Part of a small language model's weights: RMSNorm after each block, 137M tokens.
Each number is 500 + 25 x the weight over its row's rms, rounded and kept within 0 to 999. Layers, rows and columns count from 0. Numbers have three digits each. The size before them is the row's rms in percent of the matrix's.

# layer 5 attention output, 64x64, rms 0.196, rows 0-63, columns 0-63
121:459486496506546493462503480477477536514486501473491463482480508468497458482487514523530476503525457536489492499490489456503491511477488484495472522501493493515512547543528496559528483506443466
096:516441513500528480505497522540522508513466487500518487471501473545474466499492506503484473523490472473489524517472489512471508500546496561529473500500497531488576507508474493512539499459490509
095:495471520480507489517491521512460485462511525503500494538517508499470483524500492484476501504491475515468491422525497498510449506520577492493494538471488534509511440478500480504528474527490492
102:509464484530476512513495506506478529479520538501507508494469475492527504494477472487533487532495516501501487501443495505535497448550490473455529488534470465462518484547521503524453493474530502
122:541444542491499458481481518546482501491518493516469475519480497500497522470519469504505528533509459449445504492468498534513508482531527490519495451471512528490500505484458506489522493520479503
105:525476523469495490537509526509523542521533510514505481481524500537515491527523478503478491512481504464459471494448481532502478449534547513505505548499470537506503517511490476474531517482521453
093:451496500481446495486490471449491499494464518499494503469478521532502532526527481509472494495527536519546506550447495465478539512486486457525479522501494513515471474503489492495515531471520478
096:544503494495474505547520496486531579531491505515501460458501490469487531504495516490529509484539542489503504533505495551475462518513461479508526511548515474471505477491506510516478512501485476
108:497521474489511494450489536472490490494506455483530495435498512505478493485465485444513517492538499505438504466494517477539471529512512487474519516529518512513501468526474471506491471466470487
099:466494503561525479466500511536509482507509508526527538509458489478501495501460488509493500536482480474500534448467465517472476463534495518498520467490467496487497496492514512533477484455485552
089:496455487448494500530483503559513483504475524459504506494510501499470482529488528488481498486493484535493520507473482515408482477497456495533519507512465457498527481533504482476497515503509521
107:501461497520510501489497484521502500503525510562498511502461522497536449528500504470494530560492506481518495465420508478470526475526499472512471471502472503508514498495503490529487523539507538
095:517535524475509490485448536535537480458521505527516548489481490485465479509529500501477483509462520509553500452473532532478507492523509524524483495506497527461472491543515494488522475489525480
105:506542509485474510493510531486453553501505501535493538509492500509524485480502522464486439499534484528523501502457478488515489533476540495479526512522512470484497464498576514496495516472519486
102:507480546514497504511479530528558492473529478495505486503502510500495454551527533527502520474506471448489481533508540515457473532528513537499497522533506508518501493500514473487532492548466500
097:534512484469487508507482459510480495506438515504502479504477523508472510527472480461481496546486488513523489517480495463460497532512516468549494507543530462458498468538468520528523505512528520
097:510512484512533498497551505479474465537518482496491521481506516484508532511492501519497472514491509526480521473489465496500485527461530458484551477490487467437486491477518565551472478504500511
100:489541499496531486484525496491522518474463529501533501491503505480521503516537506511504492516499506501517502488503500496499470514543460535487515514494444501483477491530491503456447458495569429
099:479499468521517521466531510498498502504498512508465469484527481469442511494483516460500462510510466490516510502515500493534456502486544534490544500493488579502516483499497548520497507495450477
103:496512505464480509492508453453484479531525452510487456467531531482536524487485493499519485469487529511498444535491475527501501564511493434511494517497521514502514514507505502507493480514540495
109:509523479508508471508473507535491481485503478508515465532468429479545517488480522516515482480534469515531527536494487496508550458491463473483521494557503448516480502490521498507488477490513508
102:474536474525471480457483508524490477474495518508515507542480487443474475506490504535525477512506459510497454486497502516513516459464508510495487488534468505528500492525528561486448485477472509
099:547506527552490445512493525513524538526500523511524478529500544502503486521536503527494512512465498439495505495499497497499493507471481545521483479510497510547550538483493512481520527524462511
094:498491494435511484441496485502511490535489517474466483480491504527514497445538489507480507503489483521466483527489472524494486492507464522487461529489511510491472512548499461496551545479498541
090:494471471486543520499484463485524511472492504513488522477425512524487530481479505482472479512474465500495497468469500499465533497505496484521454448514504503487501458500522509523513454544540476
094:522459480527461510487475507515516500495512518519493471472483524446512508447452499531490496463501501510531499524465494487458507511486507455461472458489552495497486500473510518494490478443505519
097:561490481466500510476497551513551516504484539439512502496507535516511491492490522511474504506484497509514485494513484526471468461539515519492507535524504485513486524497473495476562494463548487
103:469525552490485490499479512484492546506464501480528484472470473527537520518507487523536475521521526470501521549480530485457523519512485463479539513486475472511504543537492513465471497484515480
091:509545456493513478454541497485511503514511480481507451529530517508484482530469537511486525505478477525515477511501527517488485513495505507521531526530480462564515490492492525514550489492544542
104:490474491519502501510477509486471507531498477450533534494522478538518485507517463467501506527510491512494518530509539484563472481509540502534479541508473510458543525531481480503494500474529550
094:509487483509495486513529488495512490541478507483517516553546451511469522492551495506494488501528458517481514543474477549502488481510511508523508527464519480489457527485488512458491498476460448
102:512506496456493509513511499485483505476509525483523482524458510462507527496517510496513489482535506533532475518505461479457470498521484439429513463529453488492515491483477528509457477487524490
122:471466543509507477536532497525495556497537516529513523519504484496473503519533496485480530476476474477514473478469490499492497442504529496512452500498501537491510480449510473491499517548461475
094:485512485481492507502485519527494506537523502493492520465513481536516517503541480510534478498474546451504498532432523502489508449512496507505489516501514517487454526544535494459504507469536453
101:521485563453485516505502528477479541564509463504502497490493496518500486538525527494502514492547495529486476542480501511518466482502548506473481542538502485521524499499491491471518517539474518
096:527515519527455489503529501484485500491486493502529469480525472530509462481487498501547519500457512464512519529527527495544466481475502495503491458521531483466457516494517467487566519470524515
099:515513481464503493502493470524513525463523466498534494488491538452480526476490513503464510523512488481474460481490526533461518552510510507473465535525482504465485451488503489561476518518486495
112:485467494522540479559498476533497515510500482515489515489499488505486466506530487489503529570473526464468530460495501515481531452510494546529527488509475491467531478468504496514476506500460486
092:517505472485490498511519493529517518472544547525467509523532559487537489503508484516506499529478527471510487481518475546448509529516530536513482476467449526503447492498499475508499525501492493
091:496498520534519546497469499522485497509504525505488513471533462471430510535479508498499489519527509547552530484520488513475451478470528502511539485532495522479542465494471510519477503511485506
091:524528457487538522517514515492499548480526482477526493501462507527468452523483483502549484465512492537481521495534492473497477538475469517521505468539472490522547532469512503485482496508508529
096:503467513516462521451489518488509501503520507466488497469509511477470516524519494473540527492519500490513471532537529467549483463501517521507509487560477550477497496517464491530459535478521482
089:540468495481480484522525479471480491497427494509481461525510555501519469497505482494497480483493499493463474488503426494482495503508511482513504535484469497487519545485490508451538494473469502
085:536489479490509520476503556510511511476450474526479511501492516513500523477492438506538460519499506437497501495479526535506474473469528529520491528456486500512485496505483499506554504464520520
108:499541475493517494484502501503493508472478500534491469515528486502502513507433499505557516519471490476528504530544476487469552467480438485497541518478457512504491490519509482494459485518527488
107:489522474458466485516514528531493523547512513451501475501490501460469502538495547496503478518529494532494503533492516523473485485498465515475519502556528502555496515496510531489495506482439494
093:504516437530507476517499550487475467497463516488505516449535544480505502515505495486471480512496505501498497460504544461503470484495525459503493540486491467473528495501493497533527512454545500
093:486453499473518511512451526527518475466494521522553491506501539491502525530509494494531497515495528488499521530483493474454458504543480512486501486490494532502547478446487546515486506493541476
100:510515552466486530487502492501497520479529481497499493496459476526476505540480492529493505493495482506534512494484520553491522505509551497524513494549513457542517496501506484517501566531521562
100:519504544486475466500494475493516551479498452485447474518469466493489496491490524485485480493508507542466525523492503498494523503470510529478438518512493551494476481479517545467531518482473494
102:518488516512469530488538505511490524471500534510508526464485505533534504536527489514491523459518523507542473502485504470542462475533485496485495480499499461484441458485499449460469504500524488
120:468499463483497503483499529478484472522506554505493488535482468479508497530493501521498478504521465564515496530429498524501528486552531469495542508519459491515491511524469516498476503473489485
106:552505518507522515511525520482487514478526516447521460452449515462519475472546507499489500489490525525491505524494477495462471495501501510470511473500514504452490542458546482514462499498519497
094:473506492501495474475518484481539505475481503507547511497530516501499478471485460519515536537537507505548480515473506494516516511511481556548435511482494473508526459521479519543506492463511501
100:535533532504484541481499522518497502478483446484504510481470486471475514545517517522521509526518492515545511524521520516489438502415500525529526463505499504483498472498520506500494529523507497
104:518476457512508499475521484493505537499521536498527455563526514508482482485550507479494542473501473497491512478537498507525500501473465546469491544490472532487484500499493502538501522539453496
107:516533519535497519533495537520518512487511468494470508546503509477539506560503516510478533496521535448496479494521516497521507502470532519457536516494459504528500489433497478488515490489471479
093:513476506472519485504535482527448469486524508552481500498488529518513485509487561497512475504474506476509497430480513535497512452521484460471474509491497444536490498480489541494513494493498494
093:487492477546496497465486454543535520530523483525517499510478528509528518499536539518524469477529483502483500528455510482513519451474479518539522484515499477556485541491498488495462503478495518
090:508517471518509551507503456479497508474505494532502519491514478492486484510464508530483519501490508555551506476540519507483498493493456451539478479513484546491478508524559512504503508491550536
086:516509473548536506461531482489455501519502538519551512550515526454521481506490499488453501508470450473492524448490481482511529494508502496500483487496516469505513529494511507477451494494465493
103:492501501509549454518502501545458512502467523475525505506482501481522501455522493529499514518511511516517522462484506505463510510508454526550530445482513433470521514482532480499484510498517511
104:534484512507514516535489497518468483544528534489521533506459503521482494493530470505523519501493516484560467486474460490472490507497562473536508484520481496477458527481504482503466548526519510
095:502470501490519521500525466541516496510534513494512496495542501453541501515513431503486517495485491498512456491462482520523507497457480503482459503492467492510458484463470443462507524483495526